Weights of a small GPT-style language model, trained from scratch on English Wikipedia: 2 heads of 128.
Each number is 500 + 25 x the weight over the matrix's rms, rounded and kept within 0 to 999. Layers, rows and columns count from 0. Numbers have three digits each.

# down: layer 4 MLP down (transposed), 1024x256, rms 0.0552, rows 795-821, columns 0-255
# up: layer 4 MLP up, 1024x256, rms 0.0552, rows 796-822, columns 0-255
down795:527515502502485473499533508504545485524464471562516476512437488516492482462451482498529513522486507470496515474509521486494543486540499532503529468516499523472502509532510522503478485511499488507566485497460481453508452484493488508516467494509502552511492463514444479461471494483488465491502466475511497474481520552499521481523452541500473507489442491513463530521537510472477499497494497480479491506476472472493511488473454512477506507503492487505549494517490479462450529504501470482542462502484497472548490498477504454473504531510500536528518538524492507522540479529502518500477466510466496541499524535522504495525514524495525521521460496515566499511480524495466513512466522536483537527508493507532464527507510506503494496517541555500504517510485499507517490539515499
up796:539471495466494508493549484474469495537503489494520503523549519570473475526444510533555482578534491516510520555509549528493502543477484496476522509527454498516463511522512470497499487517499487484463536485516498520517505541505510455482536451465498465469527494525477501518480519494510444540559476462528479506546512536497520534524501502450517520543529484503541516522527507521487453502462482496479516530523462479510507521492461479488451474509492497529513520505547461490512531522517506510488494504491469471535516527503496537498510488468526492504494483525492506487504489489497539531515483439532510534493499491466453491477485505500483548566523501515515512480469507441497481474522515513520473475566518474514480471485505510481514497515493459510497475453452533480472496533416505
down796:488448516473503543444510458535469498493481494542581475528513483479510489458501505524536464519466495502473496540545467502475513469499492549451457516489465531524495492517506464493518520536523501500515477508483556465502485529489494519467477460476491493520496509516463469504492491530470509473555507448499494468536480518511478511476510476496506462510517518513536483506540477508487523558492462484471519494506524515466499491459460473502534507470469481520526490488510516484497490520503530526502554505495532495525507501518513450474502513486502447482557518543526478486496497511449498483500523493484523524560513515485467485475492528516512550522514520537489514531544487494526445486476487466525492485488503486537478459452523463519546553512522503480521495516482540501479499466472491
up797:528479471499506490482463520496529462486521478497501531504515484493453500569497575552503500508492491530513500472470452539507498476451528541495508466555481552486517564517470476512529522550557410510537460501501542534511530505454510465479480500530477488488481487485535510537504503593521521516477503493536543456465531494526417436429481536480448508530505491443464501512537478479473530486490446570484534545511461515449491528527508534506555429537518524510511538450501580438506450576492487481464459502513473482466486498480544550524503539496561495485454534487446515511436482487507465501515511523449569520544504501526515512479452464512464507495474507512542448509466551562514538536521473528511572488505531487483544522534460503506505491540548477460514524470506490524546506462551498
down797:499487491507515529481429532482512443525545484530478484513449486455520546556565504474531547493443503507482482491494504520511452492452514528497504493533499489495516555494405491464506537561511526489498465494522481486505527509538479460542511488484465493522517475491498484521550538490491465524486547494522480466523515477508458469459461529481500533470526495524463502501462474516529524493519475546526531543536478509429533494485505495484594472522534516510425499423543461485526459515529425474518454445497464512481472487496534561508539545548491500519537476490447486498511528508499538511508473541446537489518459523491528466546479488491485444493466470527530482479535490501506498552500468530540565454495541552541545503460471520462458476465477479440505532488505428511522576493493472
up798:498482489526513509443534518515490449522515508513476499449520517511497513502472486552493501491508494502567504461453498507522499533526532493520522417505475504498501556486563500501501494523516501497487504506478510514475551506470513478491504506543486544462514531518550512511505493532478521541493462491494514457527487483477485510484488477486494485496528476479491515536459525529524510519479491509526485496463518528483489510484499502526482471466499428456499489457510435477471489524482519453482494541516497446524514498481502518486533489541489473479506550498534497458489485511497480524497483468537503538471519499548522477476494510527535499509520468521489536481505489527511546525478475534470473508487497498477431481499521485520515494505516517478519501504517521530539457540500489
down798:516479463509492496466494472476517494485474478485517457509501526526483515470468502486509510499484512497517505513486555489507503539498517496490468543489490503501501506526466530520484522481512510508477523488477443518531480499501519520541448452523510457522522508514480492518479514438515495532491488479510486486501508534475521520486515518473516509509490546491474508502528501488508520498444495476491457485508505515490492542528540516491498517511540522512519532528510506478516518506499498499486476487464488524507456501501527498493515532505508549489490505449459513517550468512537521468489540500487467479556471503453488483510467496498446544521469499485517494539526489494517513451479500500493505506493500528456542539484499511463494467501464530518490495510496505520462470520511510
up799:466491490483473516469481479479548510479518468481489463474535489476496522528456507495556476455518509454497486515454475463487491504528485494523516493528520496528480496491490493487491507517485523513516472491502514503449474479515464509493509518509509512527466488518491493521482498513532492499487504513494493504485523500482497503520440530489523515513546527481517488533525514523497481520551499489527533499503483512487471522497493509483517493496541502502454514500456451502490530506519521468483502478518521508433508529482474486472465519498474508486504480502555516496519511537549517483503540476532502524453529483486490503490481458498499500525501476518482518527484523516490511484495543500457486512469475496496494491482527503511519485520479515498547504507499510508519502492450528
down799:510535530551495469467478504478455493505518500507529509555499481510480501491493494493517515574532513544507458484526529498514515513513482518498493493506487517511495499469511492490477508479465479444471480547498498474492544515504498472503507441505490469485501486475501525476486518497506496525492507491512500528545557510494476537492486493512453477488492493533511493476480501504503509449511469542478494518446521485536489507497485512516460502548485494503491487513567507522497489486536479518489513515538508527516473512506515499508505522512485502502422488490486493509463518471436508516491493490486475547528480484475472492497468516530505479517491505506518490522547502508506513504484490443485469490508531486498539481501523519519531495479524532480468496513499493494485493503525511
up800:522526437492495493516509474522495461528487537468549523535530499482478532483501491482501470508512521483529498508479503488515497498492512515517516549504515493487544498496487474515521486474499442503509482509456458529542484493468502491479522495498471497530482487504504557464469501528493507490506471478484490487507490469467495483529473508483479495536541534511469477515532498501502482503515467517517509466505534538499488529501497501542531533523499511508533487483526506500524487513539497529495496496503512449511491517486514527510502532506522463508481483490460490514496556480503507497481517477503454489502531526497468540476526514513466499526476522516502549505465512500520458490545459547457509511477525490515486518506465511524478494474518523489515491545508556492454512508525480
down800:487514501531485454448487564474529482509519505458489525521476507494532476503501482504468509473515487539468515522488516488520521506511541533526499473481515520528504469455479501500508485493469502485498512508516503509485540473501496490527510473509483477486499473477515515507526463487529495505482492502523488506460513484487502492506539497484486491502511503474529469535530504531453522517541467492509478531524499523507483506529469516494488491521543424476477533514464509528495510506474520475522537501517502525502476509539458467515505519515455496507516493539518536485455513451483487547481465503528531475501516501453489506493473496473508447476547478495477519505513557491500500491491492546503465500480539475476498480528544460510484488461537510515489517520520511493535559479467470
up801:523477457505533505539473561496496525496519485469520516472466443500515507460450491488523474523514538491457496496499529472566473474504479505444545494485530473578495529509494471493482486489478513489489511518524495479508438518474481522517545433523510493514505529456496546491464501478501499516472492531465514519443492526493520496499524511465452565481491462509510525512514565489521551440477535481481503550542449502496519512478492483541497490519505496517496511569521538491565491527468493524477472528490477483541543499488495486462477490525529450503534515511490519526552493472498470488479504506544458543484477514447495521481471476513513516493479514539522485527533478494508467475518479503512508495462471496537489501503491489506468503529467516462519532460483481471488500477508532
down801:560496445475486512512506474488503474514472547529507543476492507467516496461496549512490452526529499460495522495503515508513481489491481554508479459476513471488506506534473472424514503486493527512503523470481467488537466511425482502501500534513541494509470484543499517486502524484488454491524492480530502513485494535524480533476487500484469522512523520485522477535493534532514501530478519514517436497531476507483507477475528475474461502512545521521522534587521505496553478485522469442497463468497503508535486509526442519485521498528539474532523496500476500513566515510487456488514500478530475484502499509512501487521420492507439527570458477499514453542520515538452503527502496462518453500501490539518464499474492489471538453544535514537532487478435498471508508523483498
up802:487475541498524475521473462490538463502493515495500474502503476490532529448535474500535499482495509539491500504498494514517544494506508476475466448513486515470468501506481493472504522516552523501521526500506514471499501552494539447472506502478520524512474535518522475496488506478495489532504469468503488473500491500545484476414508504516495507497509526445522521501498503546492508501497534456503511476509479497479497525485507512514495541497516532480492475542530451501477493498493449457473477492475524514491484514532528507518506508477517470441481499467524526473470490475508482466487497484503531538518487464540483515509470572470481486520502515479547509499556514504479517544543465532539482479473511473504495542499549491530563493501493490439487444528540473511471503481515497
down802:479528542482506525503517498525491502529527473516477533488519463506489502501482492505512500515515488529521533487505515501542523483467518468498468448482538506503489520503511581486456549493450513553512501460495532494517511484511493532534511534514524511515492516514472480477463518489511440453465491491563515464523458479542508495530488523490488510506531517486478497499497508524469496514503515546497501515491499550453520469476469481502501494500487526473485511462495522441473502514492480527531493496509472519462507481495468481515458513484466516521482526505501513459520494520474501478475497513481488529466491539488466496528474483442493515479457495478506498500497508500491477451496510506498451538522498534475522521560554499533505508509519526509485484542523496481491483518477494
up803:539482463517500549543521474397544494504503533517519502499541465478465517512535493467473469531520491494503508497482526496522515522509499476467480473468494508471532539493450513491492524551509495500495506496488492479495500485528554498454488511527540467515489514493491494507494519494499517491489445488535482496528543472492417497519551477529488504509512483515487487500529521521496473541499520504518530496509488508522500497501478542483534522493491475479491546455500484479495488500511488476505506505494517500500484488517462476470495492527460502523543494488463530454472538505528510485495491506454482501494479487501486510465539540492497482513490516466503531515494493520483552523453469488467532483543474485563511488460487494495509530440489497492529498469480509480455507491545508
down803:495523500496480523515513494557478507477522495477525497479466492524518486509496496491495515495509526512553482576547526503533485502499514527500452533518452509476510484489498510494486453447527545504493507488463502482519461494525465509509487489515547465537491533493513495530517513492505539453488523531551508480530473469473521509534512507531458469517532452477520521505527473516493497525516474475536501501455513512487500504478509503492460490485472547496486476491484480496493496506495505527483505470465533487521497510509510497484462520509520471514488487484502460492534523518481491479529515477518476532498473505496503538447510510538469540503468562487479515472476471527479487482517506505517510456512516486465473495484469487495515493509515508435461498538528491512523521488479480
up804:486493506461497536495506526532505482505526521481476520508510486539490512483465515501458488480545494517502493502497523516507494507496514534489503500494479499521474544541532516538486453473470483514506513496479547549522532525496489534447509514512506503487517512496448464508502467483475490496510457541465486541486515492492496458517514461460522535478475459535538532516511477492487489492484475561482508574506499466471485509551476528538456520532505477496469461502462452470493524514509513506474483475484476518545494499490513521508558508472483444513501491461465489509508479530498530493492487505507471505551513483471500512511471551548495508529512485498529545516472513560520464432502482497516498503468469481474511529511473494486480442502532508476509454507562514507501494509512519
down804:496490490496548479485539495476468529527507528490476525519480496475503475485469480478489534485515522495518515477489481508488483511508530502455532486528485468462486476534484507577531489505490499500481443554487508522506484548525517474498517497524501490528505528431517470501488513461473469498545510541476498518482508532494482460480505493453542487492498469513494503469492489487522515488475538494437442507474525509508494587481474501523483512484494493503483490442455530505501455522520527515484530512473530517488515482552501569473492504509530502516494522518511483541489523509494534509563481491477480522513456493517497478517520526529458481481479475500555500473497497505559524502540488532486510494468525477490479499475502497542497466508487483444469494488486530517505560517475496
up805:513548492535487500516464501444490525501513489488486488524464539505517454496524485472490499475478501497528492492492503504511515530515468481492484540534527514516489512526500499484503488494509497511510504464494472508499464502512495549500469499525492497515510488460536508464509479555506485534499537541452518475491509487501498464525540504523496538521534515479517526488486494456460551549508484518506495524504510527542495500475472464508543513528494531508510454481483505490485487506504484496482528497512492508493491487527473530446499514526521479521481492478524511512524508505508457493496510490496471510498515500553474480531531543495501504497548531482458507520515526498508510511471522476486479500476450467522476518512487477492474528523496530496512496547495514506515494480501504
down805:496471546504496491525507530528517518546480535512480515508510486475490505500480449498471496506525540513496550472506522484529510503516528557490492471503515509482483474497511495522482494544511450496516512500490482507470539527513451472529492502492452482464507514523486481498489525513489461503504482465546504517502481508478499485489505515468486514496462551500486473558477466523507482529505460499544493497488491495505493503508448515489459505520494489518529507502475492493518493511476499497497509509482467494496453510517528489481467498516498495496499496526494498498481476513464525519478496524508531516529527502482491486440492470514508489502522533525518479511487462493510501480534498524503511479526532545504509509536474537514482475519493478501479541482458508514500523478481476
up806:514486507506513484471507486475529477492515494520459500520538493521465488534547491489507513508517470518523496468539513473523503508526528481498502516495521447490492521509504485547519455479449480502490474473527570482488518528477513541459528487451499518517544533493472471493476478482490529515511531509538551482508566452527521488526487449532506478459485505504501494474545533463507474461486480513482504514511488520550539479487469512517495508496533467505526483464490486446534548542447434434479483493524506498508470474494463493496475490483500482521512509475499525541539448469550500471509509535510453480489490549494498496456502478524490518501512514489548539490522465488507475514505473479472471481488515495510495518549518496531477491485480515500466504507476476512496504475498521
down806:516504516502527478515474473480536489510484508479475525465499493503484493555513515526490492490501505482507561512502505516506498486513508471520526458514494502497523494492498486469476535479547510480510473503514509512518523515482480500513475508525476459477474479502505532520463515537512476509500511499493504488440509508455496461501531491522468516486501502486537518502466503485498479507493501508476481514526513435508472532493548523443477518500489493517477513505511510524483490519499470549468496498505496514481493504498542502493510526491512478518542482422494498510507479519525490490502493510483477501495512514525551479527479525485464505501515522538524464506510535546462491526509482528502495460491523502566528442488478469502472525465492544494475451529480486517525504502507518
up807:515482475491459516501522478503520538475478476540493490556526498497509538521510531486452498478510478485533520502493503489534454498510476493474480486520485524539469507515563484547477508509507465556473455524511543477534497489537482507493534556512508500534522441513499520466462478497491500472481492531489496538507492523548454519463523499507448511497495495511484495480500481476541475520504506519552495487428489488531534478524491493503513568533535489491498530506490561518466523493514494482493450516532474470464526474515485485500500486481540494441508503517500479519520506440462513465522538470546498463513497493543470498573501528488492496517462490498538554511462477497516490570481467511489519496460478488499500509544496476501473537494495527536437530459508502458500515490516532
down807:505536495499454492522498519503485499502520517537403497473511518505490530505558567533500535497492431465500503491522520477515494450464483477486492493525479538504465515537478513555495578513484468521510483527540515493565455480514498500442519512490503530511546477543522505445496498520548536418480456523463484550501501465490467491501523502492488456473524478488482520527487445460504483485532511522535461477504523486515500499501483496506527540516500501463496500471501461466477518508469498486507502508472478472491518484481477507511507496496539518512521510529485528520482522483446487481545545514511513496451523539489475489508511494554495518544475487499467491489506426550528508478460496537522552481423487532453533543493485482540493501507492521502449566511513518477508517487488460
up808:482497541513486551544523516523499535535530500447478506497491488542501535490494541498478528513469510499520470524509483481460460505468529530450510510484518486492502475496519507456503508507521526487489490505519491455451465467503488499493481483479482476532506512523528482504500490546487545538510484515476481438553515530518508457501511484530520510468492530519526522528478484490510485492479537486480484490543505463489507522526523488463456468471475552493496498525498499502491471492451477476463486507554510485514487482511511496477508516520508505518499521498496511508542508493512509496484489501497507496443481479459503527501462499481497517544505522479541519495479433503492539494508501469506407471426476546503531498504534492472472499489463560493548474520499520501500504492518547
down808:483513474483482487468483496506480520486541472511491454496494544551476492489512527538480487489538493504502482526507532491503521502503491496481476497516499487512490538479479514502522458544531543467491484498484486514540518495509516486523516502496554462525481506538488489541446509509491452492486519495491461527482506457499525450521513504509541464468471532517530494468492491512480492500476496496505459491525496512512489495446465483514481494475499486524537528477504526506500485512470554511530534529504531507513480490508478503507466501474524504470471511510473506509507468492490518490503476522526481552530485543549490441464500469486488575463509546493487490497501478524539497481456519506510553539504528481541507491484441496515501496479461491476478499483497524525481508500552484
up809:514519551487475493467510505534506500504507502497497478522496502489533485486488464498487522501466548498491582498515490514502458506511496528501500473507523517537497513504442501508504490506504508479534486470488484492499488510530504530490518491546544513517525476503515483504488516495461488465500520485458536513497475508465511515464510457499517504499505460508506497511506492518514514510490501491484512502511478515476513501523480517493514489524514492508463513508469502526471539506518510479492462459466511474511478496522497506484483463494471481504519509522505508506529499532487500500512478498467455503505506495500504519511518465485481508507481548504475535520471469500511549501493469482488507496495466488460499494522502489500523525516513484502495507503483484480526506508483507
down809:505492542497496521475487476551481504495522538509521507486495492485470524467542477525513502524508505488500510518500500508459510482514526512505517499492499521528494480500507504505504519472503495484516505536526536500509501490532512488452503480527488458510516476493476473520500484496461525502491523500462523481505520511518525469481539475465485512524499536510512481451531509507505505497498471470489514483530498545484522505480497526456546485513509546466520500488492492490470512516470513488470503487505478533519511482501484537513540528456512500497512509499496514499489536520461471515485511496494444502518481481520477553439510502481500521481511468496480497521492481478510519486448520519512545504490449504511494468490509482467514476516473489494501510486522504496471525498518481
up810:554508493501494496502532492523540476516507470509492513483545478462485483471495497527514499519516489504558487485484486480479500484498503516509501479524493453479479480469559498477500489507501461484510453466491517507476521452524513516472517492489496478509495530480500493498475497514504503501495536487540504526520480505483485499517503520489471479528511442499494520524523475517487553494460550487466547464491484473464484467460481467525492544494539523478505507458517524456495488495501496468503539504533511491505520516480492506493480510472523561502449502501492512529515502491496546485499507508510531530447544517495531500520509469487496580463506445491522511534502471489517457504482507489521523514526526489488472486493514497498472516487536512441510526505505492510488515465522498
down810:517506472484501517487518520433486515486522468487481494535508549508498531470486529478493500516491529450540480516542529463451497512469490444480506535463467481511489519526466463520529500505539515484494486490508500498498504499514531460495461501506515507500528483497512508514502498472461534498512533500467519500506501515500510496496469480538551531448537544518567511431553489502489474441474530493508483514498476486523504496487516485505503508487495480498498535465471499502466485501466506528518520473491518489514526449524511522530490478534524491492533487521472538517477486497535475501467507505519479517502474516496487501462461534511513536536508492517496506505488493509510537468535478477491535517491486477539508453494500522526487487479515478498519522511467485479496538478484517
up811:496507519505488452510522533495495507450522457474499494466465462462534514492489493532533471502458537518483517477486509500526476498530531458493493478501444508524506507524479526470520520485494469520494485523485474469468522508478536479507501518518494506535497487524493483529561527493558503497528486520512506489516526496475509525517562480524491535528494529486480455494479515479512498473491551482517503477469504502535486510504505494476488483528501459522513468487452541482474494461486470514483511467453472517516499505496486502471481469520517502502488576479514478494483499484525538513517530545511488490494513503539501534506522488516524502457479480471492509478515455513542549494510544481488515514521465497500529482473503473521491505468530505490535516487486494521476482461510532
down811:469508463464526524504523469461480488509509452495507543471510499490537514496522549481507530486523524473456541519497452495493496507478463499494469471519501543475486499546470471498533516485470458507521496486490550507522464494468506509536524476467527532462491532491488512483504494476523481518471519525488500504487501524527473469473460519490471486505510508508508472491552521517482432576486485501496515547489536469500512500525540508493526475466506526512467506504496520500488529500497498470487481496484496561518502494526498518517544521495535492506465500511505514502509516490451500471523527498457484519526503503502488483517534508499495513445444502510543499476478474519518498472539490522506501502470512532503545523461480477462498472498475536475520459484506523508514541491492507
up812:483472476477449494469552516462465510536514454467504475480498538477454474506538517510479515485504515512524480487489519510487529503523526493508522494519530505459538524498461515499489496490471511537499504507481502470502500522545484476558480495491514493478530532474494494519491501470496499503484456490491500436429526489509500492479515471513501509532527480522512516552508506489495485477522523503512523492503478496521464489516473539547499489490489523479454540507511498499490508530483544506483499472528528468484497475522506486528513486517524517482510482522521500538529510485532501502496500508478496488529471531498477499457483471489469480469463467504462503474498510501477485541541532513499470519528513504531496469531484479497472509494507528531514531514500550464519497505480510
down812:523503502531545489534455508514517519457460542556497507519484493500544522488476505467508499484487501492462499523528495494515457500459486473454508522478521485531454456499527488523494496524492503468486455514498505528498488486452540534483489490508466510512492491490498506524495554525497505471514519524501511549548469518522500479515478523495486468511476512492496469469509492494512495505506457483499517535505535504482543488497515441477534503498501460519541470487466515518541479491539509477499511522454511525508518530466526533479471522469499490489517508486506479478465516522481507502496478484511514504479516479487529536503503532530539496528521514503525488500494482507517488460504494508533525485473496495459518500480502493517523500491477504466486517490493459507489501498504468
up813:541523528563523472505513494517479522476498503457549485534484477505503483508500525501528480488488533498489481527484482534495468516499490499520517526491506513523457491473506542503503462519529446491524509468484507472488492422492511508512504496527499464534508476491494490507489499447526506503506497522522528485495478480527515489511491512475497515481531494480476489498478486492510507531483523489512523505480477495479525500495492518480502474503449489520503527559471511525494532512434492507489531506507480465478501495511510536470476524473486515532496500492509481476481529490472503519518496529510514521508478537534482462523459478475515543479494502480514510481447498493510530516475490528502505493472509478486486502481529499527505536512520526519516501502456534513481518514480515
down813:496523487483476511482472516527514510523506513508480521493492531527504491493469516516500476453502543498514514488525512503542503503530483514480545498519476500496535468473521540533507484502506490512473490456517508508469516499552502516524535490500512498482504529482484515529484517512516475491498485523474486519493534507484497483521516521528515470560496507515488478486453503465494530485505504530487505508528494485519498530520517500479517493486513482477465505492473514498526479548522473515500453469494485506493511476500521520523469519527496541491435482497487471474471509482529496488481517468496494471502488508495485468463515505505508506526498508525540495515483431515527504524514460495496492506500490515517507469487491489451501502484514474478508510480492481497491451465527517
up814:513531497495506501532516482521508524531505473511549485535486493475498484487490524482506495528456494497511519508491520506532514508507491521498508526486488460478511507516487509491470498475494510480471430449506444535508545514500512481527487521480507501487524479498525493453500499524522514483522465536500500560485488500518483488529520504497497483528502480526490517515502525498465481474515466529475513512512483525455526505504533480503492517518485522505542477489495518522469514501487463505554460515465513526456540476489499478519477504492490540509490483528479504488523472487514504491496477470490520496468502520478473476498470518515537470503514477503480479499543499494506509499467545500522491536500494469532512488499505496475477516551532521518501515491484539504487484484495543
down814:513495511517469497499496457496488464515506529497442511464483525510426513516477500490481510503536479502515495467508501483494506512502512492492527495511515550503489470488500492496488507491471505525526484569489549484498473495461493496503489483523474490493482464489475448551510498490499477482498507501559507482530518497496485486506474501519500507492517516488549490488489508468524494515519549500495508500472529472495507529502474513506515497481495514489530498517509528488529508487513496479462527517533460513541490495512490499460563534494508457543511544529510500490507513487507483500487518514471503506478464482478526550504505517463487511471492476484536492481482483515489516506536482491481515504501514516509499509532481540559493518483497513470506480461513492487489521468486485
up815:499505465486520487489473483493482505496476547513486513457524498525529464501475483507467516544503514504515531471515467444472488476476469515479491523524490472525513466493513477543489514511495514452520550580501501471435485462449504484540479513522466461559456466472510552483503573506496500491513547478522497515513502466514495462521499514469503472519525501507527504506474468503545479502483494491499499484526512475507485480549480476533440495480527513504488545481449518496502516506533488502441529556489493505472501536480482505513527512459492494525464536469493522530453431526489494498500523519464496524488510498464518494505501493511477516468506523546525510516491521486500474511556512508535513529481521489517494475504502529498509507501460497524506510511466515523516550521474496
down815:455520501493506497506527477460510460498523502474477520513491473486476535505506497473484507530472460548459509489501513485518489500496467546521479493437492524528495533484510470515512533489480483516473528510548538510500472477463457485527507522490509503521526530463454500518458501511484520499542522538502492483473519523480472469506491485488462517480512547495490458509542497520477513488550502507495517510510486475446469484483480501527474464514485538454543503473510513520519509521564486491464524474475477495494500506521450467538502525525481530483482506540532521488501451474477539495521512490489504486522536471524466520490517540492481463482450527526507465488527525482483472479516471524531479510490558499493510474501517511479507483496534502511518491522524514515532537509523454
up816:522502444501507514530517508550481474488519493502482474500518476485536525515484512458483504548505499514476523477498546505521509476453496483500500481508512515513477519490512497543503508509481513483505497548495524511463501491507520506529512487499499521481493526489516487508533497526443510508499496465514512521518538493473488513501470497483501511520498519509435460414510541472501493508549477504527532529479517494505519485474527545488510496526530494525533498508512537498450494501539504502510472525478473558509533473480466496495454487494521474483524485497486574477464541543496496480478467489488486498476531501486488448470523538475496437525485503533483470551471524480501444508546501504528478460517551464495498501444542506462504511501485557518464477478503467475520510507514512
down816:482474483536491474473485499465455486524500515510468491489517482515560497520488504465466476460483513505510524476484489498523524460459503515481524491505544483541464553519463486579455469500481485507506531546508519499489485506530527526511491500482439482516462463478523514475507537497470501455533503504542480536557509542512506478514498534492515504465537505503517470459527519469498549465509462491508491503549498497479480466516473521469468473521545493484543525506500544473472481472516480474483454495455500535511489507479453504491496470501535481553527509499520494470466537508518478497485507516508517472480510517452490427439508494459517501563464529515475499537535514500495474519536512513522500506478514520492478513462472516494517491553519511512499491503532511502574555533520483
up817:491506499434539478546513508498532455520502489510520464518526439516474483520504461499490551465462499528474525498505513483543525489472472519487533528487469484518526524460502495479516511460501493487534460469452482496492483457496499516497458537477486478536496494492467501494460460462495491485494501501483561538486520541467534519501517520550513484484506468498463473452484557503560506422489516491559480496528497539512509444556554521518521500498521502526502496514489485457512499467499541540480447528479501469557526471488511547508504540497516461497487496531514464497533488470520537525495497520504484503436436512529520500464482496490513501462501517476564518548463499499515479492547468510489510511507520483543528501519502505514478492466505507513513546524506488495507494517496523
down817:525511485462483510525478490519513499466512482457492541499498493526488475443483486476505458487550534545506496479536494501510511501482513511571487472530521514497499506482504541510474579498455459447517478507515476482495460513487513491475483506494555499472481484478480528518501519516428532493524490506545512503467491493498445506479528527510490515511496467521472529479531501543483492501502495487475453523459516482472472485495485544506489527513507469477464535535481486519450533476535482519550492536530494473469466520478462475490489501517500498499536500503436508529511501546493481481497532530478480493482492534484558491571519525487492505498478482505569489515508496529554519562518470469500496477523479489498463458490477435521500521515468512555473500509508499503511524503529540
up818:498523496511496511470464513497494515495532496481523531497508518508489500516485478529490491515547512496477513493495504503495494498485508523482468477488545540489491482475545502505487496517492457513504498530527527481508466518455528509498508535531481507505504459502528519453509489474471513506505522508513516541539523496526455527515476508497506479525538510496474509492502477508488523435458488527476503494465498513515500446499462503470525462529480450484510519499510518481485518522479514480531490522531482484510519503501513512490516489497545499521516492494516526492521551516525509523503466489464484508518516493496510492525505502508476494501508483532479469512536530490516507516479490509495511470507507476504473493465473488539511466502478510502473488487489508492484473505478517
down818:462497476509499514516533476470494488510506483467502471516477474516507506497538480477491524462488511478503483488493457519480504485520495486475488503501545481525487539471501519502525505527516501464505478538514472508486478498532450518513473488505485537502463488529516516521507499478478531516508500471492485479503507516542457517500510496504498487501486481493482519494475488521521526520552490518466464494500461504550459532517477506491500542456526505476500513483473479462535517492513504508526482493508488488527502482473483535532478481494513489494486500514490503531490471512528494491521482504481502476503504514487503520472492488527511538492497517483542527495479499470495535540522507522494472476517512475549513471490466494504526551527475500468526533482502500485513523526516527
up819:481491541506467490526485502499522563504517499490518496487502492520449484522509477500492494464484432492527509522528466481506474510519493509493501480455484539492448469453516458540526501497540499515549487499512511546479499523540484500466528491529508473532507492489496492510513463465496508494496527513533488503479529474497506549496513505507493496510497534469555505483508473474498487502505517504490535538503493497457505497520477494472506487493508542532496547518474466484516470499507488474510478509494519472525487508509488517538536449477480476508474514502493537492536478500457559536481460487516533477428521462476549517484510510531499477512481504489500461514496469530516506501483528499448521493490494487531499474527479514523493495555506493525474519488531506542460511494437542
down819:488526486541476467528520470565495508534479486489495485556525519451470457527502482473503466466493522462512466499475539513555500489488500453507510523497507491492510468521556544507495498483522469525491511512502480508505474515513499494495488526510493448501516501507515471525500521507479554532486492487516533502528489524487493476489497457493461522465457454482523515472493491501474534470508507454517451480519505502554492522481535515520505496483518506466523496492464487479491516521525518521482469503488544537473493492497477492457470463525507477482470532523540471503510475475541501474495511464470525485510485483527516509518497490483472509479517529499449516523503516510500511502511539506486504529484499495503492486514520522512524512526487510518507493520520540481526496520493510
up820:515515511557502513528479503495524520524465514506507499486496515483457499500477502496487468493521515519499495517494494488499506462481473508479499502452527515517513525532478509497487512516463499493497531473503493474502506555518517504486506486487513476446517493478485485493484478464526510477494540515507522461492510494488472516487521494503548509468536498502520530505466481499460503507452491510485511503480530457514512482528560474492452499541467486502501512501503529472445521515505521509511557454433446470521476468485497467517471495487518483489469457512496542551505467512490522516487521501484517523504501546497516502512470521530483523535486480516519505534464498519475521523519515484454512468517485483503551494481482486545529521554546510420522491534524504506489465474489487
down820:545453504466509454505487492493518514483517488440477506542482509514516540548534512512470485519513493524479522479501475520483550463513490498489544457498484475511431487472493531517489508487501493511530478531510483486507514439500506465540509504496502489512528496533535519513497477513474466532517487496495469515502522540540492487500474545463522506477467483486469477476468526484510526486518470532500543480493515514493506493479505509481481486479485488504508435480433533496510522490516535501562471562494529507525506498534524500508537491513496502530493485478477488494489512508518495493497471540507511496525483518515520482504531482513495487504503515451487487480460493447507505493510552490504532513500507494519464514507483514479475539534474498519523476520479464453530493534488499
up821:527515523494489464529503514474482479484506500524495486498502528484510461517501501530484455515473500508496519510477490477504498495557536451547488494516507486537491501498542497444471495483531510485450509534498513526500537495486495503500522499497501506504531527497494504498482437500512487517464509511456524461511475475495506502566507489476521487486490486518482523548469536531492492505498482493506503498501515481524465491530486513485517521523513525494514505475539517493484538505510515467497481511482509560527509502527493517495522498528522455495502527500444458499495482502515501518479492472507449461526513532453466469515517466488493506508509510493502456465547503487513538493529515518502497491514496465521463531505505487510473541487527500476492445505545523463539516493505509
down821:484499500472503528533510462495502470542485516489472493519523517459473522497496555498506497525480492497463543505470544497481499523524526528478453515501486519475493510517480504507530527506513530474528468506500492510513500478505490480470473475490513475491488497540538489494486508512476509512497498518517483521473522507496477539501468509502495468497501547514499496498495500507478491529519468487468466532513500478511512528460480538567460526519501446482561510521476490513464495491485531529472528490485525483496518455481502530519484469521488499500498492507494516511492543469485526495528522529509496495487498516474489541492495491501498482474515477521498472532491496495490533524483482552546494463504510490519513440507515495500518472481498489521510498462498514489487493467453497
up822:518485524522499487571536481510515522525494489518503493518498514491511552472508549478483519495509543505516524547530482513516510502514538509521492454513514472516492486468491516522472453496496515552552495476480492524510453500518495490468536457482492495522458511503542477500464487472484495484494479456513546466462473526472512512510500476539494488490454489486458521492505524481477509471470516499545522500521506530532526526526518552509515502469532489537489507450522462523504521508520499457482535533498467488487508485472520532485522490484527545523473514483480463532508490480476521493530536524495514481453501567515472447445511492477503449502507541475519512464499492432542451507504479537518497512534515495530538502507568478498489474492531474462502499438482508453475485554482495